Weights of a small GPT-style language model, trained from scratch on English Wikipedia.
Architecture: LayerNorm before each block, learned positions.
Training: a variant of Muon for these matrices, 134M tokens.
Each number is 50 + 10 x the weight over its row's rms, rounded and kept within 0 to 99. Layers, rows and columns count from 0. The size before them is the row's rms in percent of the matrix's.

# layer 4 attention key, 256x256, rms 0.0648, rows 102-127, columns 64-127
093:53 84 39 55 44 57 58 50 53 59 41 46 49 43 59 59 62 56 40 63 29 49 44 57 31 52 47 41 71 47 47 37 45 64 59 42 48 49 47 53 65 57 54 47 52 49 53 54 35 37 51 53 67 52 50 40 68 44 52 63 37 53 47 68
097:57 52 55 44 73 40 40 43 50 39 66 59 64 36 39 48 49 63 36 40 45 26 42 38 56 55 53 57 32 60 33 41 54 73 49 60 57 42 56 40 61 27 46 51 47 64 37 38 58 48 48 61 41 49 44 41 37 44 49 53 68 39 65 43
089:46 55 53 54 56 56 60 36 49 40 48 43 67 44 53 54 62 53 28 55 44 42 57 56 40 32 40 42 60 69 57 48 50 42 33 53 55 42 49 50 59 47 50 48 63 55 41 41 62 42 46 47 53 64 49 45 61 51 49 49 30 24 52 51
086:61 48 36 43 37 44 51 43 58 53 67 62 50 67 59 39 50 30 52 49 57 32 62 48 57 63 45 39 40 57 58 41 72 58 46 41 42 44 40 70 56 54 57 50 43 53 47 50 62 41 49 44 42 49 62 57 39 43 49 48 67 48 51 36
087:53 35 67 48 59 30 57 36 50 39 50 42 27 48 35 56 67 52 47 58 44 67 55 49 52 69 62 41 55 53 41 40 49 65 40 47 55 58 61 34 59 45 54 49 52 63 32 48 33 40 59 59 66 72 53 50 44 70 49 58 55 63 53 33
094:42 40 37 57 44 39 48 54 58 66 65 44 39 53 61 62 52 61 48 58 44 49 55 52 48 57 55 50 56 52 61 73 80 53 60 62 62 42 59 56 53 48 50 37 45 51 45 35 54 57 49 40 57 40 52 49 52 59 44 54 58 39 35 64
091:50 38 49 56 40 33 40 46 57 59 39 55 51 62 72 57 45 63 52 56 43 49 46 53 49 51 60 25 65 49 46 32 63 62 52 54 57 49 47 29 63 44 53 53 55 56 53 64 48 30 41 53 52 63 48 52 58 56 45 61 44 33 50 48
098:47 52 38 42 40 40 42 59 39 53 59 42 64 51 28 52 54 48 43 23 49 32 61 42 61 38 47 56 59 49 60 59 39 51 40 48 52 47 48 51 44 65 36 41 53 55 48 40 46 50 65 52 53 53 43 54 62 58 54 37 26 47 53 47
081:64 35 46 54 49 61 51 60 63 52 39 61 63 43 60 40 39 49 36 53 41 56 41 33 35 61 51 42 60 56 50 69 45 62 54 44 57 47 40 61 45 30 41 57 60 55 65 57 65 45 53 55 34 46 43 36 77 39 51 59 45 57 55 52
095:43 50 43 58 47 57 55 67 66 48 54 43 51 36 42 53 53 65 57 50 53 59 55 56 48 63 29 44 44 70 56 69 48 48 55 55 42 41 68 66 44 50 55 58 54 76 43 55 41 52 40 43 49 52 63 61 53 46 58 45 50 41 37 51
097:58 48 40 52 30 41 53 60 62 59 49 40 60 50 38 58 52 28 68 51 50 63 66 54 54 52 43 48 40 43 44 55 47 60 18 31 45 52 53 54 62 32 58 52 61 40 66 33 45 44 56 47 43 49 46 42 55 66 61 37 44 49 42 60
090:43 45 58 58 45 52 42 45 60 66 60 41 43 54 43 61 67 51 59 65 45 43 59 48 45 54 47 47 67 35 53 47 40 52 54 62 48 41 46 54 40 58 33 46 51 68 47 56 40 70 62 53 59 47 36 46 47 49 46 53 47 45 54 55
102:40 47 49 41 34 40 47 44 51 43 44 46 44 59 59 58 33 51 37 49 54 59 33 68 42 46 64 53 50 36 32 39 46 48 61 68 49 53 44 23 68 29 69 45 67 45 55 67 30 49 60 47 52 62 40 45 67 50 55 65 60 43 58 61
094:47 52 37 54 59 51 42 52 28 54 51 61 51 49 43 44 50 62 38 53 38 52 48 28 49 67 44 44 51 50 50 67 48 61 67 48 52 62 41 45 40 71 73 51 37 53 49 58 61 63 41 41 56 52 68 46 27 42 48 49 42 68 45 59
085:60 56 48 60 61 46 41 72 56 44 47 59 41 48 50 56 34 48 58 58 35 55 47 39 48 47 55 49 48 65 45 48 53 49 57 56 33 45 48 46 37 43 48 51 62 61 48 52 41 48 38 48 56 59 34 39 51 36 50 55 58 37 45 49
082:45 52 41 42 58 65 45 43 41 52 43 51 44 71 77 48 41 39 52 46 69 45 49 46 37 52 75 58 39 53 55 58 33 55 50 48 60 51 59 43 47 56 52 62 50 60 21 63 30 45 58 42 57 57 63 53 49 56 62 50 48 43 51 40
090:51 36 54 41 44 40 61 37 48 53 47 64 43 60 59 65 62 34 37 51 59 56 50 57 49 28 60 33 59 49 52 38 55 51 46 60 51 45 43 49 53 64 61 40 42 46 51 51 38 51 57 46 56 71 37 49 32 45 64 62 51 24 38 20
090:37 38 54 53 76 40 46 55 49 59 50 46 59 55 71 46 38 33 35 41 56 41 64 40 47 55 51 42 35 33 48 61 52 52 53 51 33 29 48 44 71 52 54 44 50 53 52 48 53 59 42 42 46 59 55 66 47 49 46 47 42 62 49 42
088:42 47 59 48 41 37 58 44 56 49 57 39 27 42 52 56 45 39 42 40 58 65 36 80 58 59 39 65 57 51 71 52 42 42 61 49 44 62 46 34 51 48 49 45 49 49 51 57 46 59 51 51 50 55 56 43 39 41 44 30 61 66 76 43
088:36 34 48 55 44 49 65 56 34 63 66 50 56 44 49 52 60 36 38 36 48 54 68 37 60 64 40 50 50 64 40 39 45 62 47 58 58 48 49 65 42 27 50 33 38 40 45 52 50 51 33 41 49 54 53 49 54 60 44 44 65 55 41 48
087:51 50 52 62 50 58 51 55 39 66 49 48 58 51 51 50 44 37 72 40 44 56 59 51 52 56 52 58 49 48 36 63 53 56 57 52 52 38 59 58 59 52 54 64 50 42 61 48 60 50 50 50 72 46 38 63 44 41 51 48 40 56 81 63
090:53 48 63 43 58 35 55 47 45 47 69 43 56 59 59 32 54 48 59 46 37 48 34 62 41 66 40 66 51 50 57 60 53 40 50 40 47 63 38 47 57 32 42 68 57 50 48 51 56 48 53 57 37 44 57 55 50 56 39 49 48 51 54 47
090:45 50 55 53 55 36 34 34 34 66 59 48 51 31 61 62 59 58 40 40 52 56 58 56 54 50 51 46 37 55 51 39 63 30 32 48 46 61 44 36 52 42 54 62 42 58 59 50 30 58 59 48 48 50 27 61 65 61 49 56 46 45 33 66
097:49 33 52 50 54 45 57 65 41 51 46 47 51 55 63 25 53 58 42 67 47 64 45 50 52 51 30 55 48 62 51 45 41 32 42 40 64 55 43 55 54 56 42 60 34 43 25 45 66 40 51 59 44 35 47 49 47 54 65 29 54 44 54 49
092:66 63 55 50 38 42 42 62 48 55 43 64 46 56 49 53 49 48 40 53 63 69 69 41 50 41 40 57 38 54 42 44 28 37 56 49 32 47 45 51 58 62 56 43 30 42 65 52 52 38 18 49 48 45 42 55 61 49 55 42 44 55 50 27
089:56 46 59 39 42 49 39 56 55 58 41 57 58 25 59 58 46 40 49 52 34 63 48 43 55 52 64 41 58 55 45 43 34 51 56 46 58 49 44 45 36 37 59 58 47 43 49 67 48 51 44 43 56 46 59 54 63 41 57 44 58 59 35 51
# layer 4 attention query, 256x256, rms 0.0661, rows 103-127, columns 64-127
088:43 55 51 70 58 45 61 51 58 51 59 62 27 48 56 61 52 59 44 50 53 37 46 47 54 61 53 43 52 39 52 36 56 57 62 58 48 45 58 40 60 48 37 32 36 65 54 36 34 36 51 46 39 72 54 28 42 51 66 52 80 54 50 58
080:56 45 48 51 70 49 43 34 48 52 48 34 48 46 50 49 41 39 36 50 63 44 40 55 38 41 22 45 37 50 27 46 32 62 47 59 33 52 55 47 60 57 40 62 37 57 45 55 61 37 41 60 57 48 57 39 51 59 58 36 55 39 76 48
086:73 50 52 35 51 45 39 53 43 61 42 41 52 54 47 49 66 63 48 64 39 48 47 43 61 53 67 45 56 52 44 54 55 70 52 36 57 57 42 46 34 48 48 67 54 55 48 61 48 53 57 51 70 46 46 62 47 59 47 60 45 54 52 66
083:45 62 36 45 50 63 44 53 30 41 46 47 59 23 50 52 52 43 39 45 60 50 52 45 52 40 47 36 58 42 63 38 71 43 48 43 46 50 47 40 49 46 65 48 52 51 61 76 41 60 62 66 45 42 72 62 59 38 49 45 60 53 39 59
085:50 56 39 55 40 50 49 53 51 71 54 37 52 52 43 30 59 70 34 49 37 45 56 30 58 53 43 55 42 37 43 45 61 60 68 55 62 34 57 45 78 53 62 49 40 64 39 62 51 63 36 48 56 48 54 39 49 55 51 48 54 52 43 51
082:56 62 51 52 47 46 52 39 54 50 59 57 42 45 33 74 41 45 54 27 65 69 44 50 46 41 54 43 64 51 49 41 36 68 67 46 50 42 57 61 54 48 48 72 63 73 63 53 41 44 49 63 41 52 56 61 40 50 55 44 47 59 46 57
085:54 47 50 38 50 35 37 33 29 68 35 40 53 46 36 64 65 47 45 51 45 51 47 36 47 56 57 57 44 37 44 57 63 50 50 40 45 55 54 62 41 65 50 53 61 35 44 49 50 48 52 41 54 34 49 53 57 63 52 47 49 53 42 38
083:55 44 48 79 37 61 57 48 35 64 49 45 48 47 74 47 36 57 64 78 32 54 48 52 49 57 71 42 46 58 68 68 56 60 55 40 39 37 48 53 41 51 53 42 56 26 32 59 57 55 75 49 72 51 34 57 53 25 44 61 42 54 60 59
092:43 52 52 50 43 60 49 47 61 54 73 43 69 37 41 43 57 46 57 37 58 61 51 49 39 50 49 58 52 38 62 48 50 49 53 51 63 46 57 50 46 51 49 57 52 47 51 59 55 52 26 55 43 31 36 51 68 41 39 54 37 47 58 42
091:61 43 45 68 55 50 44 42 40 47 64 52 48 53 41 55 45 39 72 49 52 43 52 52 54 44 65 40 42 64 54 39 58 59 48 49 39 47 46 59 66 47 47 55 59 36 39 52 48 57 53 51 52 71 43 48 52 70 52 56 55 33 48 63
089:41 52 40 48 35 43 48 34 67 66 68 52 48 59 42 42 38 58 55 58 42 46 36 58 63 48 31 47 55 52 74 62 56 55 40 52 45 44 69 59 48 58 56 44 35 52 54 43 45 49 48 50 39 69 49 55 47 58 41 43 49 36 50 51
099:57 54 75 55 40 46 44 42 60 54 52 48 59 45 39 65 49 30 62 57 55 34 48 58 53 47 52 50 69 34 53 38 27 57 53 62 76 40 61 47 53 56 63 46 51 59 48 43 35 39 47 52 47 66 47 38 57 58 62 44 53 38 60 55
092:60 48 40 72 45 57 36 59 45 64 47 67 55 42 53 45 46 64 50 71 31 37 45 32 57 51 54 36 50 70 33 59 53 63 65 45 59 29 33 63 54 50 61 25 57 69 37 46 50 42 46 58 48 49 51 58 41 39 40 57 57 57 53 39
082:53 41 65 46 42 43 43 56 55 67 63 42 58 56 46 56 47 54 43 50 50 55 57 61 46 49 51 49 66 53 74 58 21 42 47 66 66 57 52 50 43 49 51 64 47 19 56 51 58 46 45 67 39 41 53 62 50 79 44 35 39 45 42 45
084:59 42 57 32 66 37 51 61 54 61 50 53 49 57 34 46 43 61 49 55 47 43 56 41 35 49 47 61 34 55 47 61 52 46 44 51 71 28 43 33 31 64 33 58 60 56 49 46 39 53 60 62 58 45 51 56 46 46 34 55 43 51 52 51
081:58 41 65 49 47 68 43 53 35 48 55 43 42 61 56 59 55 38 57 60 47 42 45 54 40 54 64 43 49 32 46 57 43 56 53 41 69 39 55 39 61 55 55 37 43 27 47 59 52 52 57 49 24 47 38 27 59 45 58 55 63 62 28 74
084:44 55 52 38 53 42 67 53 57 48 53 43 49 55 44 53 47 45 53 58 59 40 53 57 63 46 63 42 61 53 26 38 33 51 53 62 71 44 47 56 66 46 49 64 40 54 39 34 41 44 36 60 54 67 61 57 47 53 64 45 56 31 50 49
084:46 50 31 42 39 65 45 45 67 50 49 46 36 53 39 54 50 33 53 44 52 57 48 48 45 50 49 51 49 49 33 36 56 58 69 71 59 57 57 63 36 64 46 50 70 52 56 51 50 71 36 52 52 49 66 52 37 58 47 41 50 60 61 65
084:37 56 50 40 51 42 54 53 36 49 29 27 42 53 44 41 43 37 40 54 33 35 71 56 43 55 61 48 47 47 36 54 39 68 47 54 56 60 50 51 52 46 44 48 53 45 44 55 41 39 59 46 64 52 55 47 61 55 50 51 38 44 53 57
078:63 55 44 31 43 58 50 56 55 55 33 56 49 50 55 38 41 44 44 48 53 54 55 48 66 62 77 50 42 56 53 43 62 68 58 47 38 56 41 45 57 40 39 42 37 42 42 69 45 40 62 67 54 58 64 54 43 60 46 48 40 74 56 36
088:44 45 53 49 42 56 68 48 47 46 65 42 46 62 45 49 50 53 46 44 59 42 66 50 63 39 48 51 59 47 52 65 60 37 68 77 65 52 57 57 53 50 45 60 27 58 54 42 47 49 47 37 51 49 51 67 53 44 45 55 57 67 60 60
087:46 57 62 56 58 64 59 58 47 53 42 50 46 43 48 41 47 71 53 51 52 64 48 56 63 48 59 71 54 50 56 45 69 49 47 39 38 51 47 52 54 53 52 67 56 39 53 43 44 51 48 53 47 41 53 46 54 54 52 63 41 37 54 61
081:47 23 64 52 65 44 41 53 35 40 50 42 50 50 52 36 34 50 54 53 52 53 39 33 44 42 65 57 83 45 54 41 49 44 32 61 51 55 60 55 45 53 37 59 37 32 42 47 60 50 56 42 62 56 47 66 50 58 47 39 61 47 47 60
087:42 45 58 43 52 42 55 58 45 60 48 66 64 47 69 41 47 51 34 79 53 44 40 35 41 69 37 44 58 60 52 63 66 40 47 64 48 46 53 38 41 48 58 52 60 49 42 65 54 52 54 52 57 40 32 52 47 45 60 55 47 66 53 47
083:43 43 43 73 39 54 53 48 60 51 43 55 45 41 55 38 45 46 47 73 29 51 65 67 43 53 50 57 47 59 51 45 65 41 58 59 37 56 46 43 57 43 53 45 62 47 49 63 51 53 46 47 63 30 58 52 51 48 34 67 36 46 58 49
# layer 4 attention value, 256x256, rms 0.0624, rows 96-124, columns 64-127
098:47 60 47 53 64 67 47 65 50 56 57 57 57 64 37 69 68 55 55 69 35 56 33 38 61 52 55 71 47 36 77 53 46 50 55 43 46 44 49 49 48 54 43 55 39 56 30 50 32 34 41 56 63 50 44 45 44 42 38 49 37 55 56 48
086:65 53 51 41 50 45 52 67 36 30 48 55 43 33 43 52 36 36 59 52 65 61 59 43 49 53 35 65 47 55 47 49 53 47 32 70 48 58 42 70 47 44 39 53 65 73 50 60 48 66 58 58 38 45 54 39 62 49 58 43 64 48 43 61
086:50 51 43 46 49 61 46 59 40 41 36 40 47 47 53 53 42 51 45 55 35 61 53 53 58 49 50 39 37 67 58 25 46 55 47 55 74 35 53 52 35 49 60 56 37 59 54 57 68 60 55 40 63 70 35 58 30 36 41 64 44 55 72 47
094:57 50 53 36 54 58 35 42 44 47 76 63 41 49 46 53 46 50 42 45 62 52 52 43 48 36 46 51 64 55 60 38 38 45 46 64 62 37 44 34 55 58 36 46 47 42 32 50 56 38 62 45 14 39 68 65 45 69 35 52 58 54 42 70
094:64 54 52 55 48 27 54 56 51 56 47 41 62 77 46 50 40 47 53 58 53 42 38 61 43 48 53 33 41 24 46 46 56 69 36 31 50 45 46 54 60 53 48 32 57 49 61 51 55 48 51 62 56 53 54 53 55 39 53 50 60 42 65 49
090:39 32 46 57 33 59 54 51 47 44 33 40 55 40 47 34 54 55 61 38 51 50 47 49 62 58 57 54 49 31 63 51 48 57 59 56 43 59 60 44 35 47 57 34 51 50 70 54 49 54 61 41 38 40 50 38 46 37 60 66 47 35 52 43
093:56 57 48 56 48 36 48 55 41 41 60 42 62 56 48 44 48 31 32 53 59 66 57 49 52 59 49 30 68 64 39 49 52 41 54 41 55 49 45 38 56 48 57 49 61 44 68 57 45 55 58 55 55 41 59 55 30 45 41 47 45 29 47 42
097:44 54 31 50 50 43 49 53 58 52 42 31 62 49 52 58 68 39 34 37 51 42 70 42 60 66 41 63 39 47 48 50 53 55 57 49 45 50 48 41 65 58 50 53 57 62 59 56 46 65 68 52 47 49 51 48 43 39 55 51 47 37 48 56
096:54 48 40 52 29 47 40 59 39 55 57 41 48 32 42 55 66 50 48 62 29 46 67 45 48 51 52 62 54 46 64 66 47 31 59 46 48 39 44 54 43 40 52 59 57 48 51 62 56 62 57 27 60 48 51 48 50 51 36 47 45 48 39 59
093:60 54 46 51 50 38 56 44 53 56 42 59 42 69 67 27 30 75 62 58 41 62 57 40 39 54 46 42 61 45 62 51 61 39 57 41 53 52 60 58 58 63 35 68 59 49 54 73 39 38 42 48 48 55 40 52 63 49 53 59 64 65 73 58
093:56 51 60 50 32 56 46 45 56 41 47 52 61 61 44 50 63 40 48 62 45 48 45 50 66 34 49 55 62 59 47 57 32 38 28 56 51 61 39 49 78 53 48 70 48 40 52 37 47 48 65 60 64 46 35 66 51 39 49 47 30 53 46 54
096:31 52 31 50 38 34 40 37 50 54 28 41 46 43 51 65 47 38 52 62 37 31 59 47 46 40 40 53 57 61 38 41 51 46 67 46 60 47 35 45 62 68 66 55 36 56 52 48 50 38 47 71 54 64 74 56 39 46 31 32 34 46 50 34
094:35 47 54 46 40 34 37 43 54 55 38 51 41 35 66 44 56 61 60 38 64 55 51 42 52 79 61 72 50 53 50 51 57 62 39 55 35 41 57 53 43 36 51 66 52 43 48 60 59 41 55 43 69 54 52 51 54 51 50 63 54 43 47 42
092:34 39 43 51 57 52 48 27 49 31 53 60 54 54 39 36 58 58 44 53 55 43 60 59 44 60 41 34 56 46 56 73 48 56 50 58 38 48 51 58 57 50 58 46 40 61 65 49 45 57 33 32 48 45 63 60 38 69 53 48 44 43 46 45
102:41 43 60 39 44 39 53 43 58 39 69 42 45 33 59 52 77 39 53 44 41 66 44 41 50 71 44 55 55 52 59 57 54 56 55 48 53 44 56 49 57 47 60 43 42 33 40 50 55 36 45 59 39 53 58 70 55 34 60 55 52 41 32 68
100:44 61 66 49 43 56 59 56 63 53 58 41 42 50 56 41 69 49 40 55 51 47 47 27 52 51 40 57 28 44 56 57 53 52 34 35 50 65 56 55 44 46 38 46 48 61 42 51 53 60 53 47 60 40 58 70 51 32 49 61 33 61 47 57
089:24 37 60 71 48 48 50 51 48 53 36 39 31 62 69 44 46 38 53 47 59 58 44 48 36 49 42 41 52 55 47 50 57 61 53 66 53 77 50 33 53 52 61 41 55 62 27 65 60 57 57 52 48 39 55 33 40 50 48 45 36 49 40 49
096:65 56 48 37 55 61 66 58 54 67 52 42 48 57 72 59 43 63 61 52 47 57 52 54 40 65 52 44 56 46 59 48 60 73 55 60 44 41 55 61 51 38 37 37 55 44 41 50 45 52 60 36 49 49 51 42 42 48 50 44 48 63 34 69
104:52 48 49 49 50 60 70 58 47 61 55 40 36 57 45 32 28 50 32 73 48 37 48 63 54 51 62 47 33 53 55 44 61 48 56 54 41 40 42 52 76 58 52 64 49 56 53 60 60 41 48 52 57 55 56 42 61 54 50 56 47 39 62 54
098:47 56 64 44 10 30 43 57 57 47 46 30 43 29 33 58 51 50 58 42 51 50 64 27 55 52 52 61 37 62 56 55 46 51 64 49 47 46 50 44 62 59 46 37 46 47 62 54 45 50 50 57 39 59 53 59 57 50 51 42 46 38 39 55
098:49 53 63 54 63 68 47 37 68 46 52 46 22 73 41 37 44 56 45 45 62 61 32 36 53 32 55 31 48 47 34 40 69 53 36 55 35 45 53 46 52 42 40 46 43 57 39 41 60 50 51 65 46 43 51 55 65 58 59 35 69 61 67 51
107:55 57 58 45 59 53 44 36 54 54 59 39 47 37 54 32 39 38 29 56 29 39 40 65 54 49 59 46 44 36 50 26 55 68 46 53 36 56 43 54 56 60 47 50 51 44 60 75 49 62 62 51 60 41 41 52 58 51 60 46 68 51 67 65
101:62 52 52 46 35 33 53 40 37 44 61 54 50 59 50 63 47 58 64 41 61 65 54 48 43 49 51 27 51 45 38 57 55 22 39 47 55 29 48 54 48 55 21 52 61 43 66 54 51 56 40 64 57 62 46 46 42 45 62 49 60 39 43 44
094:61 40 52 47 61 52 62 54 46 53 51 44 52 50 60 38 40 50 55 68 45 37 59 48 59 65 42 66 31 27 54 56 52 47 40 72 49 62 38 49 46 46 38 46 56 50 59 38 58 31 40 50 57 51 51 62 44 35 46 57 45 49 43 51
103:57 42 52 38 75 65 42 36 60 45 46 55 51 36 38 38 43 51 51 43 63 43 59 65 60 60 52 53 49 71 75 34 40 68 59 44 22 70 54 47 41 60 54 45 47 87 42 47 42 56 35 48 30 51 43 44 55 64 60 42 49 40 45 35
096:32 42 45 42 46 29 50 56 48 54 50 34 61 46 50 49 83 30 35 45 51 58 47 44 68 29 48 56 58 52 34 54 51 46 59 53 53 58 41 49 48 61 44 65 49 55 49 35 44 42 48 65 46 45 59 46 44 37 50 48 55 54 59 54
099:49 48 61 53 46 40 37 54 51 56 36 50 57 42 46 47 66 45 47 64 46 35 43 41 40 47 73 43 38 50 55 63 60 51 40 34 47 27 47 50 40 43 53 42 44 40 50 56 35 46 35 41 50 56 51 57 49 43 54 50 50 66 53 38
101:45 37 28 62 57 46 53 49 49 52 40 37 49 37 51 47 37 60 30 49 50 50 48 43 43 50 48 47 39 54 34 44 61 48 52 54 41 35 52 46 50 47 49 35 54 50 36 49 53 45 68 45 57 59 58 50 59 75 56 56 53 42 47 51
095:53 60 55 39 52 51 31 42 55 59 47 50 43 40 38 48 56 54 45 47 66 53 44 51 40 56 59 50 59 37 45 56 38 41 57 66 45 26 30 49 56 43 48 52 48 53 48 56 47 71 46 60 58 53 52 52 41 50 59 54 47 51 45 50
# layer 4 attention output (transposed), 256x256, rms 0.0547, rows 96-124, columns 64-127
096:56 59 85 42 59 45 30 55 37 34 43 34 52 62 46 36 42 47 47 40 56 58 59 65 39 35 50 55 66 55 57 56 54 46 28 34 45 61 52 34 65 40 56 62 44 37 50 34 64 36 54 45 52 54 46 51 58 36 51 60 58 47 57 46
083:28 57 37 51 49 50 53 39 58 66 54 37 63 66 44 49 69 68 27 44 31 49 28 43 46 48 64 40 50 67 59 37 44 50 42 40 57 31 58 58 55 53 50 47 58 57 56 50 50 55 53 55 46 70 42 51 50 66 56 51 34 28 61 48
088:61 45 45 66 50 44 49 44 43 62 68 47 34 61 40 48 42 56 61 46 56 58 66 50 61 50 37 57 58 56 55 73 41 53 52 46 40 50 39 59 56 42 41 50 56 39 48 47 57 57 25 40 63 34 39 55 63 40 45 48 56 46 45 63
094:52 56 47 45 31 51 60 38 62 51 27 47 48 44 63 54 40 55 60 58 42 38 60 39 42 52 54 45 40 47 41 61 52 39 59 54 47 43 44 62 37 45 64 67 58 66 62 59 46 44 48 63 69 69 48 27 41 46 54 54 38 51 42 55
085:54 52 48 51 65 62 29 33 42 47 58 40 35 29 66 57 58 45 56 38 40 49 61 59 59 40 49 37 52 67 45 62 54 46 53 54 39 55 44 51 37 38 54 66 55 48 61 59 58 41 54 56 59 60 63 58 45 66 39 44 48 70 52 42
084:67 51 45 65 60 57 41 43 38 46 41 62 41 53 60 55 42 38 46 54 47 41 62 58 53 43 41 48 80 64 52 35 53 57 37 65 60 38 40 46 62 54 42 55 56 51 38 54 39 55 66 71 64 51 64 44 63 70 46 53 43 38 72 59
087:49 69 51 55 46 52 36 48 74 59 41 59 41 52 58 32 26 54 66 54 50 59 43 55 72 50 49 69 32 49 60 61 45 57 63 49 44 67 52 37 56 54 48 29 50 47 42 51 45 56 49 51 59 51 50 27 49 45 60 49 59 58 50 61
090:44 38 56 45 43 58 53 55 40 51 58 44 42 48 60 36 37 60 32 59 34 59 35 62 34 36 60 51 53 45 59 60 52 34 44 43 51 62 44 49 44 56 66 42 46 34 42 55 47 48 59 64 53 60 65 37 51 68 45 47 66 60 48 48
084:60 48 40 68 69 59 60 49 59 63 34 61 52 63 49 45 48 56 39 42 53 41 56 46 52 28 37 41 39 68 56 47 50 70 48 49 58 41 38 40 50 61 63 49 41 40 40 29 57 35 50 74 44 63 45 47 42 53 41 52 42 60 42 50
094:34 53 47 52 67 66 38 44 48 43 28 53 44 53 56 57 48 52 35 52 48 46 44 50 60 46 56 53 35 34 43 42 47 57 36 46 51 43 55 43 57 42 33 37 40 68 50 48 42 47 42 62 50 60 64 59 52 51 54 54 34 44 42 48
090:58 55 47 45 38 64 48 52 52 67 51 54 36 44 41 44 58 46 61 50 52 51 37 59 42 60 64 29 30 49 51 52 57 47 48 66 47 32 52 53 53 55 72 31 52 55 36 43 57 45 49 35 54 49 44 43 47 35 62 63 55 55 62 44
089:59 49 63 37 64 71 51 37 49 56 38 51 39 53 65 59 54 41 56 41 60 71 43 65 38 47 40 66 48 35 66 60 39 51 53 33 47 63 52 64 46 28 57 52 60 49 49 69 47 68 57 28 51 36 55 53 60 55 73 60 53 56 50 42
092:51 62 53 60 40 47 74 64 26 71 64 58 51 44 53 55 41 53 49 47 48 32 53 61 31 49 35 43 48 49 58 52 21 31 59 42 65 42 53 40 50 44 54 44 41 53 29 51 57 57 61 60 31 32 43 50 67 41 58 32 50 49 61 59
089:65 71 37 46 48 67 58 62 57 61 46 43 47 43 51 60 60 46 52 57 43 54 58 50 49 47 51 56 45 75 17 37 42 47 72 46 70 46 36 53 53 44 39 56 51 45 38 58 36 59 39 62 50 39 36 73 32 40 54 46 60 55 45 41
097:63 54 39 57 33 58 47 60 39 61 50 58 52 55 39 26 44 57 44 62 51 42 59 35 60 28 58 50 40 43 48 50 50 57 60 48 63 48 43 48 38 52 43 60 74 58 31 51 50 74 51 49 35 42 40 35 41 55 42 44 60 62 45 37
097:42 46 45 47 49 44 53 35 48 49 51 57 51 63 58 45 37 67 49 56 57 55 49 48 42 59 65 34 66 55 45 45 51 49 55 58 61 43 64 46 62 43 65 50 59 52 55 58 43 29 53 54 54 41 54 37 44 52 47 58 62 50 37 53
103:51 43 47 37 62 63 51 72 48 51 39 48 47 67 23 49 70 66 55 57 59 56 46 60 54 53 57 66 55 55 63 57 47 38 58 32 39 52 58 79 41 60 45 51 61 46 70 46 26 55 46 43 50 49 56 41 38 45 45 48 46 50 54 53
097:42 73 31 62 56 44 47 47 43 47 43 38 62 35 49 46 56 45 25 56 34 26 48 53 50 53 45 74 53 49 53 56 39 49 75 60 58 49 58 28 41 67 68 63 53 64 42 68 41 68 69 53 36 55 52 43 45 55 47 42 43 53 35 62
096:39 48 55 52 45 51 44 47 48 60 36 58 60 43 73 49 50 47 63 41 43 57 39 60 49 56 64 50 52 48 34 60 44 47 41 72 41 53 54 53 25 42 52 48 60 45 57 59 64 65 55 43 52 36 41 28 54 57 43 45 44 44 63 52
095:50 57 50 49 70 65 47 53 49 41 44 64 72 58 55 44 55 36 58 44 62 43 46 50 46 30 42 73 68 55 44 45 42 43 43 47 43 46 70 49 51 34 51 67 61 53 44 24 64 48 46 53 54 57 42 54 42 52 44 61 56 46 49 33
098:33 42 56 31 58 32 50 69 51 44 39 50 61 47 63 53 49 40 69 47 49 56 41 42 46 71 69 59 46 51 36 48 39 38 36 58 46 54 56 50 55 53 52 70 49 46 63 48 49 51 45 49 53 41 56 64 54 26 46 58 44 48 52 42
101:28 50 49 45 59 50 63 58 64 35 50 45 67 54 55 29 36 40 51 46 54 62 42 51 40 56 39 58 54 57 48 54 22 51 42 66 39 59 59 47 43 55 33 34 58 43 65 45 35 63 33 45 55 67 54 30 46 42 54 41 34 50 62 36
092:40 55 50 45 61 48 60 63 59 49 50 39 52 49 48 59 52 56 44 51 44 53 47 40 57 56 60 66 49 45 64 55 55 59 55 49 53 41 61 53 66 59 49 46 56 57 39 39 45 46 53 33 52 53 55 66 59 44 34 51 66 54 72 38
091:56 56 43 61 44 56 44 35 60 49 55 69 39 66 42 42 56 52 48 58 58 47 42 69 37 50 66 44 67 64 57 45 38 46 60 54 35 39 58 48 58 43 48 67 50 47 53 49 33 53 57 52 40 49 49 24 42 53 66 44 62 44 62 48
092:49 53 54 50 51 36 57 57 55 54 43 38 56 52 54 56 54 39 69 32 48 56 45 47 18 39 55 56 55 48 32 44 46 43 49 54 56 33 55 48 62 51 32 44 42 36 77 47 56 39 48 60 56 61 64 57 38 50 59 58 61 55 59 46
089:49 52 60 46 48 65 47 44 48 37 48 62 53 72 65 46 49 71 44 45 65 48 37 44 36 44 61 51 57 55 65 35 61 49 45 51 70 49 49 45 60 47 40 62 59 37 37 54 53 51 45 29 39 48 60 44 48 63 35 55 39 43 42 47
092:64 76 53 41 44 53 47 50 56 38 43 55 32 67 65 38 42 45 74 42 62 55 48 62 47 29 42 60 49 47 56 54 54 40 54 56 47 55 49 32 53 50 49 72 54 55 41 18 55 37 48 35 44 53 48 56 41 51 59 32 62 37 38 32
093:49 64 51 55 31 39 53 56 44 56 70 63 43 46 56 52 50 59 50 59 45 49 41 72 46 53 44 51 60 48 56 51 46 32 53 54 53 61 63 52 30 53 59 50 31 51 66 50 64 74 53 50 50 51 46 40 49 59 44 37 48 48 60 58
091:33 48 71 48 53 33 64 47 38 44 41 43 72 46 47 45 40 55 50 54 46 40 28 55 40 32 49 61 38 77 53 54 49 38 41 50 60 63 54 44 55 47 64 47 47 52 47 42 45 42 64 33 42 49 28 52 54 41 56 63 51 33 40 56